Weights of a small GPT-style language model, trained from scratch on English Wikipedia.
Architecture: RMSNorm before each block, learned positions, tied embeddings, normalized queries and keys, gated attention, value embeddings, LayerScale, capped logits.
Training: a variant of Adam for these matrices, 87M tokens, 5690 steps.
Each number is 128 + 32 x the weight over its row's rms, rounded and kept within 0 to 255. Layers, rows and columns count from 0. Numbers have three digits each. The size before them is the row's rms in percent of the matrix's.

# layer 5 MLP up, 256x64, rms 0.229, rows 79-185, columns 0-63
094:096095155124150124108129135140210100163149177164121068134092208131154111090156133127121082107190128118125120126146187177134087181095138120065129080146150135123112098155121090136107144164113179
086:136185133142196122112073149128114138089134183149093076129112137071124113136096116086155126104144164170138124152116124134083170125109110147045116092166140182116142115055144162167089132110179095
123:140160106108161082146133165136112147177174115107195132196165103069147079151095097125126142142101140107124134145162105120074079183091064068140162124133100114126088063156148138161125122132157141
091:109121143115091154063086183093151093139141119143090136177132122164130085078171149146123127163046138134157150214167144109166145164071153093139127178143123114124105168098131146108131078163121119
131:112158165172082100139090142120095112097086054093127142115140098115138106156151144142140098216164055120153159110141100114109103133150080132081128163166180161176104105143118160192142125161128111
098:118108106122124138123144163081071090184128133174112129127131143133134171158113134146156166120163151159168140134159130155090157188111128175106203178100164123158140118197186120149052104122165169
102:169098180131132095117146151146084120124158140195139150142125138114173075091162178101142141097099123145094086073102122119136098133135112098108173145119102118148101079161090152175108191117122027
104:102114189114166122122160178110126131165151136138103093127122112075155110130154125132124034138166062099158091142145199053131086148107112138115103206110135190136120128143115146086119138109104129
098:048123120120139092112143158160158106128083115162135129199101095073116105131115137124181110168105180107142164132173071115166140163112125120122111126144201183136131120140182093197129112090096137
095:096158167171143121088094158119125119166122164189166130101136125101109142114183155148148090145125155107161111167123117167152107146076147156165148120074086144066109131183207146156160151141110056
092:099153134159130110093120146099091056116142133092138181094128111077170068145166113088173099142187102128133088145102150113127038124133106131148154154161143172120113131061110148153117086072135159
117:129108174135103142118107136073113094047176080066151114116099087141124125149082174184166100185106139116127087095140120104098148196121084120126179150178180159108136098148093112120147135138139118
092:176214165139112150119090119124101143128118125132121161194141184150156113160086194114209124137097112107168162140178119171040133100095127138099116148130108128129119143103141123134130059144128125
106:102177194144134112135076128105171122152112131187127125116145153089152115121072111098142094145069139142190194137095067140133121165061111147141129119132107175127109083204129126129159104082137144
101:060198118152108121139101159115082090080152127129171092123062062140148125118150134115127133135147117101109090116195103082078106143068088175144138166115110123134131142117162068130129147161183108
102:125166165152147140080160120150131068136118144139147076133088190155128075095200144173146106106178113132137136184174189129137097139112111173073099115139118154118106071178123091143080123142152123
116:118106116153116184124070163114058123154124118138169055163070136123094095161160165153150096152139110047167091136167099082137086121081131147077134100160102159137163172127114111149131152141118118
101:123121169128123160123124138110108120138225127140175147123097130094145156097105120132210071106150119126108087142137114013058116152122151142114108154107140113111135073182151132123153169127114135
097:105118132103103171108078176111143140151073119199160102199143133086155087100149126119157126167164064110115073098109164152078128173138145168135102110127201150135065147121108141127139130152137092
100:119155144136059123151108174132124141111109157128181138119135072084196145154122143092133054143189108093080157159115151140130084190171115190113147106139092137156096114137126123158097116112170070
095:076181176185088132081088131137084139101171119112141161180180116152134135124197171113142126142169105158131168125164107132039106090111130131100104173119110113155067147151128146139144091105134153
080:120149156191120117124149138149108140176149146099111085134064162171091085146182159172121147090118114149165088113192144149119163138144101152115208174100152140105143143125128059170108161078152135
104:189181113117140182056078157094138093088160163122125164123168150098122168104117100170134117112190090180132187117113122079098114125154106170115144126114118146177131150120101193137084102107138149
088:097106106092122135116154164111162149120092100171152175115131151125181150107108209128142102165138116109154132145209150142126155121091126204066130101107134114186141189181141100122168090152160138
102:085096190159153078083169143102180153142144111124117181184117108125102108102157137104144073089098147181142195158193127090158080170136126127092097129174095130152115154099146095149097118134138143
098:160185162132144101137146148092191153155165109124122154210144116172157111136107120156144124178151131103193089081180160179121111105139086151159172102134098201140112121151060126113146130122132118
101:069167117118201154114088149088073115095093095163152137181108120133129103098074094090155099154128085155137125178144173145142130098116141157132159121120065125134090080068121145149131102110066094
097:060099096114169126114077142141113082107149209199131068205119096137133083113148107129134114186152128114112140209179146138140093145108130148111155112155137156131124086166105118152166131128125125
095:149161101108151128157104129103083142095145141107115104157055139145124142112102132112180097114088162068174160150145174105155143115116083125052058145150083157187144124114201103120148086120104136
105:091117098117130153085089162080122129163122177192148117111058120087103121120157194093140172165134068143118095194147127145147146100090088107139136096139153118100112082139127132142153086185181102
097:123093208096191085130143191058147130157173156142145106135132171104146069137142155123111125078165149161173160102154104156088140129146128207162128152097126093125106140145148120110102142134181106
103:104114182152145085160155178120125149153098150135134116185154092097159081107163112140196155188109112181166149116127108133176146165139149111142149124146118142196123130076177201102130166163150154
108:126141103205141095170103176116108135185122083153159195169125171104126142131142095148134114126188084160101165147177121136101094195121108118069150117180152188144119153110138150116151134150154164
113:105109159153150149058129146111165144094171112125088120127106123173143110053136062141150083148130127112107174107146139100130082155130117138126163122163106118120120116180127155164173107070199042
097:112115113126157094060135153124090081147102132179127190146163079055171106128134184117183123099145093153091094136119129116065129111084111103112132154129134149168097141118167162142101194107181115
094:164152146126141110136136131092111105060152100111157025152171100085105160117116135136171116153107109084162196160139126144100120112160123143132091083144163169061123071144068124150111129173126137
094:155087136196134126098142168106119088139174057143138111098128149102086109022130100153156147110157183091176121102137159159139149159150130174138137116165159167113101119144113136183149088097161137
102:144168148114153070160127163109178149175157154122108113220104147196128093112147104145137107144135139118198132067198154138127145107118097156138144101167131187120124152187116143163155160109137149
105:173120166162085165133153120094169112080164105172174070112096106100120087119109135121141134153120104200113132130142105133120144184140103169106186147125072123168117095158108124106167211157150082
098:109167145113142071113083163132072108165110167151122177130118114150114158096075156147135096122126115189186116178157103135142190152086122118097173112100125157174141133093111204108091133156077097
104:122147105115113091137147168112087120166157115128134073120081184141106112086182168156114104099108161156197125150133115134083134105153041133053188115116174115106125148159166124142079138095140106
092:176156150152116170134130138127118079123201095189141164170113169130160092126131078122125105067088114083128184143136169102155125161118123111081117130129070115194155121166175064159132141122120149
101:166123128138154154175109182062175106159149113104144154169166171112159118146111132119136202112182125145178140075120132137111096184141136174126123138137138098123157100108153116155076193055131170
103:082124091175130110145116126087137125121100118175105126113139150113119174095157124180122087126096148130174059128171140119092072140093063204076088149153136139131145142182141156176060148107142129
089:123105148167191173167148113138117076132159077117158162167099105091136119097146145187142164147094162103157135119180104114166127122115134144084112081161110148072098150109133129216160081160153170
107:131115123136087114121122171113089135148145056146142141120162203093147161122079087104185109109142079125170178178152115148143118117112137129086089090157125133124153143180164081175111094142191075
092:155150166167093139176166140111117146207123169129119108118118123173114100123143117158133136143164098190145113065156161102103146125130123218100084131115127172155056135152128135154117159072174164
094:089079101154125162079147219127170156116106177137122097148098151090125114146126145118163172184130096150135131127160132028078106103143074122135149108137168132105136149125075099094114134105096094
097:192130087193077084117149134107167071133104140140106137122099156159148152132161162129119154135145131141181162111133097108145170189068071100110133080189162136156143082118146151186135161132163132
105:067149127149155132161110180119068134107107117170162080162099158140125171086180090108138135128082125159116167177144086137089102144092124139087164177099125166118067097086166151118153117088096086
102:116069129150187114111124155088087141125091071156126136134097134155121126088083118143106119126147076122212085122169148154128123122155096164118129210132125158171050163118157087168130114134173127
098:102168154110155054139129143087146113144114147145146121127070083143090191127117110090146172104149154170158160161145091108095160140144129188031141113164167118084092139147150132117078098146132163
095:098185166148124104145108181107206132139127147200151111117107107129143186136146114182126174097193113132135079148125126074178160189127115186124153115167138150114152136138106145130167147142081163
104:131188110151166117049088149113065102100139122176135112105094161168081132119153089120191117117083147130153171101134117137066174127142055112078120137082141176150121128109177113127123101128141106
100:083127114107183137138101171081119160124154169179115137136123178164116084047170164109162151099067142122104080115193157103072145162098112145081146158163163157127140140136097103102159125141115156
097:161157148150144104171141179114058082184155170139118157135120125122112167145116126136183080126138114075176075149117134108113127138125152181082126148118163164109146144160048065101155174121163112
091:097131149119188146208096157118104108119048080145160095143103174155128112126116083097137140159131123183107143115173144094176093151157149138098088184179118115101120132172113079157120180127099138
094:131152154176176110111144148131092101172177156194129154156150129095146070143149093150135104144146117140173096140134173149069139127142114137143170192114165199132094159117117114110181182073165095
110:121144117141127107147106147146115115144115121221119130120119168137201082124073166139165154153121070139129117173163120075125087142105105107097114137122126194138123104181075124127044166145112078
100:123141160172153160094081149124120142165141107155104166151122192128145047109110117088121049119153116107179111131123113094125061165120146072100132121140138121110091040114070131134141164121127161
081:072137114120135127112098144069113172088132081085104123176145123129116136115127111116153149099144155105109168082191163138127094115035139102120095213162097132163128115099134144170162156078092157
097:142149126113123118097098137160120058185182146110159073127054134163116114122117144138158181132196155103182169141191066174080118114087132120112106124143150154118129128105154154167126106153177146
102:131161138131102091108053164148094091098152143107119132124132118106190195139152136153163169089134155155106175095113117108124114145101122130146163098178125188088166105118169165163072085062165111
111:154107093122104109179135134104094111104182120136151097168069112159106101089146136108127160178081113118175086104217106105155173195102111132098155119112140140133097169105177133098186084136131153
098:130125203165080134094154122089125133129108143083162146132140149076112127108143145199110109111084130132135179106128101090136160168144141206103132121191159129175077116089140091140096067074136107
101:079139138128138110105171137093166103175158175091153059122177154162146144081155214184142161101159141147170089190180147130111118111135108150126173166118142134096111144113173111149082133112116143
098:092110104137135138104087140054103145112074138113120144119161104169105119147119187125131106123144129130156147072102135114173132124105070151098118183215091153213087144186142144155146156090136134
094:119081111119081129077130144104142146168117168152137097146153158083124139052136100123159147177152178084105125105143116096127156162093104090097147126178098208142162126177078111145063131150158161
091:117163138093179119163082133128184146166170153181120165105111096154131114161117089134139136194159077138160093194152101089121187118142121167084116180099140105094097117169082166152089128119156122
106:107144114129149125048135159112100090150174180107139124095143129103125164082163121185136104095124078170152169208130090138133104133119123135132155214190148127127139171134123158113115110106199139
092:130122122163113175113131173120117148151101166119087089117094162080105064166099131163169146145079131173142107139185152058086138140097105118131138147090167173110079098107077090102111153071087112
100:146126184170132131087145119092087082116152102134117080141111131124218193139194193124124125127100136096154157153113156102141087128144063110155123106106082172121128129115139081195118162100149112
101:076177125220086131085170150111108117180176097138144125208146120115111169102137156120136094125184111123095189152122139162110091181098120163133144102164115163167171125111132110149118141149094129
087:110157184131117097162149181155150099160138126121120149045132162114194141122146141164146092101167092132164101150091104087133073195125145082114139186102143158144168136119084149190085129134114110
098:110139126132147162120116161147140114183128146131116093089127136100116150079072222119151126088145093171124135137130091105070089157128116142135090074123162178127119092134102151158019108132141086
091:108146210111120098159101176098157156128161065144183098135121169155158118146078177183115096115170091130128137130188089133141172124118102114173097119123090116181140137133184131157128082168155118
099:073093157111145118144075188154079134187140107143159081096103139132171164128134142108145166162077112121108115099127132105109115188051099093111079122148134138164125137198111163159117103173078120
100:106076092157157151169126188129102106155149146140139100103132096091107102135205186103126149112154127148098120089189160114141064150095144154143168182139148195119096146119133181154090115092167153
145:087103196215087130179105132101155099170163105135138132125075100107119188110079131117175095118135122140125146179149093085086100148060095118108129103135082129109094110164148152140113164093108141
093:102185130150136128116073145128113162123136091148165115093109186139108170142098063150151078160147154186158171073148142135075074150073085127157168122125148092170102173106122135105100082127163120
091:117113150122180163166107117107107162143113165077167103170120121159120149126045129066174120108072050193120109112146095106108093124099091146138113164105166129132135077122150187128113100118172136
102:079126128123161106110098124101131154112145153190124124150101163178118141067086061127098112129123083193150193137191109122124129156095127141077149133062131225126136136121122132104093140107129103
094:125150151128095190087066134138113127143128104190116187116113111120147087059113171121131107169111110114107105118180155105101143125124142179036140097182125172103139148161143126161091135126193108
090:104103126184080101145152176115114192155128069147116126165098190150115099127106118171134134186105083142119172071145127087128079118089114121154138106153089162173104171139151083149117114073163162
100:146164135161090128104129129150137124212093117149179082101117149153114072137135157158122051190124107136116129107107128125147099177158104127077123161128103140162113158123164092225094166112166132
092:139086168121115175166092151132112088162103086159109137116123155131117205086101167155148092154133116157187161138154135136165125128121088151080097135101126166120144107110137140181101052177168201
090:186177142171054113154123126089143149129107121155144123159112129126182123182133138122122116097107110148133104096096174150076100117093046111140079085140152145090101085128200177124171115093154132
103:153174112126108129115127145125126091125063153122188057177099120160160172152134164098209135101161130071146124159149146141151136125085123153142163178126089188162066088131172147145112129142097139
104:117170131208090111099116194118176098102123163100125071151113111078106092063133171149145085157139119135166087109123154063148157124105134143101121121150085099099081150113128171174148117145157084
109:092190095161101160112101160124095111122175114136181125163094175121143140154140161184125149090129078157152098156114082137127129125058156123075178104132120160141141067144122126135113184079062153
115:162158126086144083145116151085141143168146086179185107098097098132102146094158109201129144163153100111155128122152075099115122136116151146119128175118100086162116084188086177201096139116160088
093:115168167102177075149138172137066152115168150177112083215116112174113151134134142136123135146152078130145116152149111098087139082101114160117121070107099109114103073126135172125115045154113109
095:130151145122133118134060153115101168125198057146127142111114106135105156083110072193121144140111136087165182093155157098077092166126095096124114108143182151107158123138080120178135141163193120
110:151121141136119077153134144092096163121196094087151096168067103159137129135095154135161166193105120126142069130151126123130148192133101133122118186131201113118151121200173159126121136130173180
097:119090178126194100090153153090104103116111087075149163150104101105117104152082134103150153124146118179110143115161132119079134149122126123083164108120205128083089072068150189133063147119128107
096:100138152154145104177124177140089118153102111131115146152134129125134131146148106096131142187098030141152175110129186144165150096163076123121149115198189099092154134165083178111118177099116094
097:111124147162133140143119169104109114119197150140162094140117060146159106099144066177160176114084122139141136091186172142175140146138171115135118091170182137086156055122184140117137145081157138
096:168134133139060084140141106127123132073172135138158119110138143165148141083135078164143116129132073143155097149152133102093188128096089170116164138096112100129126110195085201184128111159159058
088:098103161129146142150063132143157145178138075116113177212156121145190085150151220125171103135092146138159122075128151106140145165088086154140077128103125134118145144101152144161105174138123142
113:109123129172110129124149118098163063158117101213116119120074132132114060084127076131156084120074159130141123167113114086122100175119056128120163138129124124138101141162137095126124062097129055
107:080158140157101125100124138126095119089097151128143100180091074148190120133137109181190126155116111133099080121071122137102185136133116151117119126100215136182103090134109144113088062129125076
099:115121136144161106073148142083138106137118113139113114126083107129098186084062141080151103137133124151155209152117106091120155119073072077099123093139055104121110128153188193124100120101162142
092:127180105118191154080109170073164160161176096166149170127189113141093107088141115115122115096114101062150141143150166072101132119124067123095102182134096139164112110150107153102091105153081130
097:097118130137140072122180124139176089119142130132171179129099103081116111095190056141180109140122074113117088115124127137077122135088099184128111086164125114132180114105114117111055086065141122
089:081127105168136161197149172106163140097124110113164139124176101131166085169117169104159109120154097126142232131157105121165121105151112144110105137196091155145125128124105103186107187155166152
111:153175162139146105167119130109113109115177094127136168129166061153106088066152095141148138146145135123149164101108163066129086136128131151081094132162136176140061152111133209183139110120189158
093:166110112102071143117108147136133139135112098157138084173145082102181091129136087158146167128125095087116119137135185129124169141141101159174101147091158131186094138175132178180169052115176076
# layer 5 MLP down (transposed), 256x64, rms 0.215, rows 79-185, columns 0-63
091:093178125146203144140157106172082162164140133142161176101133106152121155143087095132130132017148137110082144117167128140103141176148102191158188152132147096110141138141082096113140137108165138
090:159071112148123120169139090140141136099139154102116108131132111148010120134069124062127108098085180112083120116123118132098135105076172112166145090179145167140158118130173111092123114174093154
091:085061031065160156116090128151108154169123094126171141110110139131105157171116148142032105121094150148107102179112114132144071125120122121132101154100116187106157127096142112126113106139138082
096:094101133109130186075116100128169054086127154125127129112128193132052103116157089089068122186167137127116153073118129136099120130122138094135112086144085095098103098121105115111125140215138114
124:090152103129144100100117065149124149115112163102136101068153179146108159138148172121132146131131154149118098151079136148069087165132175176108115112161173136152102152130044122164122097223109148
103:074081094115089093164158124140125146164091149123108129132128201156157112153176061131096170095163101175170124163160053163168103157127154104154154104110107074125150109125127169140173155152154118
100:144158143111141131162057177139202054146097110112083110147131107136099155124130090105149087154101168157151180163147103108106094169102144072144157160134147122148141101076118140136101091145153208
106:144106114150091102141142152144159104094191168094131140148103144156137114118051150149097132145112157146119122081103094169154057110115117159109122107107177122026132120181158183101122167162088136
102:120134142155144128136151129104157090073114134196086105097151098143152158075096194121135153135150181094114070107113127120225151182089131115160104105094097113140161118158073151088142111113088125
105:079086151143161125149130097140129119085149141103119163067142161127194143090135068090096115175157146168119166126141109182145154140189136166166151110174081088104144154107133097076093175132142178
100:050122140153139111122116129111165119116132143103141094140104184168131156120158125168068184073066122118093106113070113183096089124067122150128115153126093088074131179139126155136127193086121132
105:152142158155160106173173115116099085114110084095165155117122089119148148161144130105135136100101180110150159179133141138127160153109128048088112102092135094144070078110128171031142135188121107
094:111111121068086100090122105107127125111172104145109137066194071102113147114130108193109126129089085092133149126148104135156133159133059116134101164078125163113125102140062124191091186117160096
109:129101168125102122127132104143156135179133111098093152106203123138146141130087184117106182129146147110110130150171042144194107157147123128119177134147107072069119079105152177060153149147144149
108:078182091190112075116141049146147139101085048111153127101167134171147193125078134151179131143109095117165110115175172120118112124163112145160126112139130144079117146124165106119118118126121186
103:096115114125197117087136119147135108193171155160189126088131124167159158117145070187106102079162123129106138113186112131071116145156143167098164131143155113141063102155094153120136188079144123
106:118086105155156161114148177158188142093152165147143106213122151149144065169079094158098185166137202161100140106098103077162137108132144122113076119150134141139148139066117125149102150132150128
099:113175176105144170104125115106080167164100150085134179104123107122122189111146132070129173120093105091078196174118106150098178154171164101129096141115149126190150151068142116142168131128129088
097:132104176092109140121112133098133075207086175145064157115158116132120147122126077080126147101103104107055127055127139203119174122175148121099109130098153139113108144173153129110132087166158146
111:091121104085161105112140140106146120087158106103103101145126157141086204138201138104122178148103116153166106083101182090134102064125153136180075111128133157138134168124175111132159103088092195
102:123128102157145107103105095107113122133112088179106094144115080063178090096101177107104102165136113117145173104116080134138131172116147163128122127110119127136086193081047077137126105203088100
085:165167151131167121151202120120122124164126145178078179147135149164136119134136151152062168093100145183159193128148148062119113164112172163102132125116144134151156146147093137159147197153188152
099:079135096102123082129126132141107145106138201152104082179039118105133114190139049076096177109125128156118112123172192139108171152134108144118156133112124102090113117098111130173147144149084145
091:222102091084099136112121149133173070142130102143101216108076181086149145138089115183130138124140165112145153128104117102160123147131161125115119173142149090151159095132084151065111147107154097
106:110134141112136138065159123064197122123150114152110127130150094138086138086109124059128108154105117093162168095194086114152108061153142157174145138145145114152184188065105143139162111089128127
099:102102106119159205117104156194122108131121161203040067125085134077163120161154110071104137163107154179150121147137160065136141140121151167144142120094117097161145126144142115145119143088137115
104:135171113055027137149181084099131112133133180145182173092138117161110114168111118140158158130121130130158118120126129127104155045174182087152110114121167148117150160129161115156129090104103093
098:117176133168163169091117069114175143161106132079147139094142159122143097134106169201185119104143116136116122076134098188138118054148111177138106155190174131148123151101147128162192111132131117
091:113078108117161075126079197192139083123089159173076120121117143130109154152143118097092152156117181192160111121078100104079181174142110174135161178130124134116115067145116154126125114113142127
107:126116129135143172083146156072120127103114101122143143120168126104131134153103169063130184126170120114193089080140107079056117060130125141155175108133122113126102080123047096083125115160144091
101:129152119134102114098078156175106104088150103112090166143096130144117181133115126096130070169147137092123078073126094114126145199102084108078130103171111149145136089100140145166074093089050159
101:119103140196098141114078144152096161145110151134117105146192122114085128126156113104130176137188114172111089145133106172129155171144184043129154141103093091112146138099073101096141132181158185
103:168124080123091156087160099086049159164098110114124150093110162141100159106130148108154175181135147144079083119128152142120086129158162166139145191169169114114062114108124144112148112209135125
112:147138126108157165127141099158127136059093114132142135088148059110148112161112118132146107089196152065132088094109149186120145151128146060074151101123115195118117131159175193089111132099121091
107:074139119127180099080092182164159163084131152085047091153116143144114112160110080122108160129134121153081104166153157119129128120097136163108135120128092163033151108170166078136141130112124167
095:074120163092124129119137090080116151127118096113104128160166132126127130124084154145183148145144192096132079115117147142140149172138136065104071160105163109162112101192121079213087115083091091
095:140107120187116151136115077174203117154193082129165137145189091147125130164082124118161085104146191107179113063139104123132139129122195124147094088119181165158113153130100117146144121104124149
101:131118084122143125127096144204086074121148155111069105121099148146110111143123104091077070152117186152133133122127132097117172119123162156067129190063102130146154192140119154136149184148182111
106:155125175143103131102151051129121172192120162102121129144153045129155149169122123134153186153149107136172026103142131155169152158157106144144112134137143104121129144102128161101170099120126196
097:140094154158097150107187157093151121082108085083163131132164138160104184124080113116192128122202176084098160127147188142106116124114113089066112106161173115088115113134147114169118122086109163
097:137124137105164069166152117128158075136122140188128146193109196080117139164141147154056179087165143147147199129172143092116158155096105167122100170114121166102141103120145140162120178118141152
098:105098125115168147084175138105157139115052039112116118195159086080133157121154152187154131128187145129126151119121073079108198128099157144127110116106160133173148118140107092140108088137138137
107:162094138129075115067160077148108082154072099166155116124157096168120111103150077080138121138147161120134177082131173127096155131167096098129127156148182132106086083080128101115139117149048103
093:073210056148137213154140103113099179060071170133120132137117088141155107138132100187083154162143120092145125107136138140108110105132112180173128107134132109141166149156149117139088118116126093
090:151145152167115195164187088151110140126142137074171131117198168157157119114120109128183101113149188100109124095108118152127119070174196108129127066137150069113127177164143102147148164134128122
112:159032184144139130095166138129129178103091154122092121106103156162095079133157122129123094083121145160136076115120136140135137130102055139121114180112087161155124166166133130047081122097137088
103:148150118154149139128122144180147180096140206129101196123135072159136110099075128097087147087086157141171150105151168127101135105142127143096148081099128129110133142126102165087189172134200181
096:100151090164131130156093181171128098153117125138072132171124181132163161130149134093085134134067142169091160150104108180213120127112133208140096083135128096112094182128105097111118162132165138
090:147039003081106086135154129167145107116164147097119126106151161169138141121117109116129098087131112153170095121079082103154077125096154095141107100120128149152099092104109096126165155138127142
101:134135137136102155190217047111119104139108107105150147116126135121121102179153117102152090112144141148095114113134114141131089091146185107169131077131117090133113143048167082088129067114187127
096:160040076135169060124118142144122128148144160171128177121107173169127144110183091119062182103129125127071140196084093167130146127163127147116132127100174102133127137146170140109134136143149080
101:172136170067091124164179057086164077108144104137159140095158120137091114181144116126185105100155130150108138122134191136126103068093132114108124080078068088108124126122125108140145132134194148
105:125115105111172136131076099139097137164146151125135147081127097111134207165141191128082128129121125095130093178082143162174126134142151077050072139117141125174127074185092137089119108095149163
103:166102093089125109140133113154163130103108088171101189177125115134095099134110090057103124101114104175152127167123094137105100164155121088165189151156062144153073094103105174137154114181102085
096:083104085126160122102148133091129105136034161103077135060075116144116066109144125107123035141110169123096144146096052129123109101106171128108122117098168110111120143134106165153135098105125109
105:139107091146136122040159125109101130130101163141085075156131153158159170122093112120161139119140123120130155155116118196109156076074131085058085168057131152102097118101151129120113138188113081
095:153112118098168166093147160067156183131126107171147130106147109125124167100147144146129111221125174184111123176117104178118183138159135161153119133052152143145094146080137202154118121124116138
099:126148119165153137088170115110161108117130124142096172104110097200101101148080138145099104164153135089162080133110074117113091124131145129097083129084184127088107188087213131162123178146149085
102:132125056106108108088134172202085152123141069160104175105140128116074117123112179129102155048138103062113108114126144103156155157124143118085118130147104138089130095158087198105156102147152127
103:111122097121166166173145139111123100067152129112121061143163091115116087118118135104108084066098122139150134140127175066102089125173110087139070151056143104060154096143134135157184136166138108
083:154121145084138102183167189083144066151152122109121119173114157094195122105095122109097143127105177091135159169150085104097106148184108142171110153141153101130136188122183136151157099102104064
098:131159158195122120109130116100172187117099091134130121121103149137080156166083103154186168141116140177083100113155097133128114155097151083111158085088027134189107103130124127131104136168170113
095:146118087089177163171117125148154094118123109096077066117119118107146068141148162102121117117088185106067165148105095151142113127101082068182106159144117199091140131113150098093130163167135174
104:174142145038110138113143105147136110082140119174163110073117132168163103146108131123085103095140087101147050158147077151132198140161116153116173112115170100150155122099174126150073110122090154
099:151093142128181091139095142144118169143109243152111139088136107122146094128098128156117151120153124130148119156088106128126101158137176110071082132119114018146132134168143139111134071166168143
101:152104118056152151136186128133148076140113169110144109109130141087115115111120104122102146071127152110165145091186147190095134123178137139169162152053166177143133063133135141105155120065143173
098:141168131125161085136100166122141052122161142153136153137124114105099156101148143126160153144127154049139138180156106096167134160081138091064130110050090145106095172125170074110103114086078126
101:094163143172172101126147145124155165125084150109116145148114151134153124180103208150155186113141161112118076106104083117144148124136171127145127097067102095107163108121098129075157077090054185
091:150110113091129063087146137117139168120082139147131148108043110103140129117146117111095173094082174119162121150133169189166192052118156149156167094120058115140102123105141141144147110094092149
103:107159129076125065137137116135123167135153101126088118127091105104136094022075092087136125124104116155130151129141139126103147208167081097120177117097123168169115146094127122206129086106139107
101:123116126126118102161101154169154122149079090184076150143146162110199187109141077157104123155129130146147158178108117143088162127093147186092105094106155147115165145045161104179155166149154125
102:139125151112173180164190144049115125117147128093137076135154078150181195132108100122157143134125136122112100106091069117161120057214131120130180100116100130135113150127107140124112150089127083
100:165100125147145148157155091037124082204106096167081109161158134187187084132129137091118091132134148122116120104163141111143108103122178123165207207146121144122150118116133128135134143146140156
097:114121117111082067106126134178160151131180119190115164103121162097153152157104153166118150116124132075131188151047137112061100130108136119118111151119152139113145156158033130157162161130086100
110:134118141083142132101103156147177119137080103120105067171113108133140084107165053173141114130084149132100175090092204157086141167170139159095106179127127153128141097134097177096093095096102100
100:171100116090125125101108174165151100150163128068100131130188115202139122076144124167094161156154134129111163114109104136142112163133105139126094102089138132028183102126137093135136188143153068
094:125122094119092160067125133143118212158113135148175164134085144145067144170141132099152105091189101147117156111107112153194116160113119132136115200145130089156117094144051190125104143145141140
102:145145137148136144153135137109138121144206102118132100169191068148076133184127172168142134111103083086061109168060149148068139112116138117164148162156095157093127080081138134120097135161140096
105:129173174125155150128109129129073082107156143131087138092117078104158176172106147110168117112089142110045125141173089122101165108134122125110107057136092081135035158130117139072130131154108141
097:135115132147070058099131067152197143146107151121142093152128149220070170193136161144123124100119119138118146136152129169128083132110116126201120108169167183104102116136102118129113156139090151
093:093154114107055150133182095073150189165166089078157122089132126162103160142159108113089100121114134174130152132064107141125095101156090102165112077135192119126129104121186129149123183110102151
101:105171111112140157110169135155139049108173120115143092164130092135116122125135130094123120117115130117116106028147113127136192121162133075136116132168138100081067179145133052172151137139072161
093:158082119132121131164174069156094086103120139147105126101072098089190139128071122135090126158167142133104116122160146136063182082161113072177132099169116132135160140113119079112185188113143120
105:132083111130117161138136149131115170139090195099109182196144178093149108120103045100123154133054094101136123120092088163180158171146106099156104081157111167141112129125141111132129125197132129
102:151101092183125105144121112092155160197038146139080153149145130181132107181189093109081126103092120153123117123116089077169114090106126145136107121195137150093127177120116123103151104090161151
096:169070120099165150169083180144094119159130101156089133057139104092157115138157134127112081058117132084134139149107163128139139116131147083111128166145077122093146125150099141057156196125184097
099:186102165115142126120126104082125121075122134120174128165183123108117101097121175174103162158200142145138097094151114088128085129203169106105157146125112169124116083061141152158170168172098113
106:155115153053142153182163123114150168167064148117163081113109133115123150155078055149125102087133137131144139122141123146126174067185176124098149128047131099125129129085143097089118083142148113
096:168138108173154118128161124144137070102136149053116100138172110101070126108186129132095099160127138119112060139096139101129149081107167122120148124119059030099124155140093116120130118198122122
106:125116095147122143064061139141136096110124114154156178172124129110163105211134114178100148144175137125154124119144088142099123104132188103108181174106139122168186111195142173072119113088126149
100:153165111124053097085118118083170130101161085160189099066152107132079134196124166095109089127120167106139133079161089142156149097118115138144137158047085110118100119118117141100152107133130082
101:130144127059128146100128090125162191089170118143133173126146157168101146094140178192158086078184150106137139100133104161163086112144145142173151124193103129051107151153133139093131134122089166
100:192096132112157152113141061103139080153121081077156127141172101091134135138133148116125173141136148085034111133139122140082102108119080093141112115170075126153081191112088132111094077111138154
099:179113129092199111151179175123166065087074086127181125086128133119139110150122088087067098090076181098112109137192135120148159109127122113140159146104075124161136090124118113114083114138110133
099:140106175075122135126196093124098091149095106041172126127127128089078116129179130126129096119116129064183116111124174155166124116127135126100135090141091089165093092121145086076140083113182148
095:084125099178137169142131121094039151110064146097138110158119070159109138099099104163115133095142100161125146093130101176186178120121178116201128093135119150093130113156141123103128135072081160
103:157106126139187121127150192172119140151139108131141081096144104117139117070146147172139182066113124110130110029136149090121086169178142070146092127074123147120133130153111087159162175110156125
100:154149083142162127074090123129177185145169133074164130125174088137119106131145086099144158124110133126109102095100142170170170103153129124128099166128195082178102160049084129113126071103103145
085:118114163077062140146180103126099136124119123135197112100161111124152067150127094133166076119143132128174153121165092138136132178197179086142118111105120090106101156173182135132086066130099090
093:125088089122084143168032162103141112124105123177138136103106131117094143137108084116169096125140186084107097104160136068174175178160111083130205136139128090168122126115168128170113102125116117
108:114114166119086156068130107151140153144114073109150159105181156103099103154118146149126123132124181076120155105077175167124103112140133109198108085109126091118178102173169181060107143083123173
102:131161115118107047109164109115144151114125170162117212152126108151195072130121146103161155175126136165108143179138127098106169104118120149115145140071169152172113077138175136086144111158096070
092:162180087133111132155144175110145135099107154149143120145091084119073171140137116110097116165145099127173160157065135150168191079140144099179141090100100112127100115097185113125081137107039104
098:065110191168125149154122120134153121128074179082164132124112129120130095147063118150092152123100138144148092153118112111154147093121144176136119129109154073177200096123125113124178200178170177
097:152111089200133133093139136144194100082099082093149122104171198094123181112131147106145082154181114165131179107107195101076153154191111127125136166139089109146130171111120138097123133138115117
103:126156130137160112161106066133130148129183106094125121144191145111132086094155083078137126177151168066077109105113147163123134100109209094086148119132111126121041117109165105160146121152083148
097:169167134045116164081138154090117152106099121114162158094186117180090131107123117161133139092098127142119098169132147174120085157083110085086154120182170150127149068113142170099147120116160190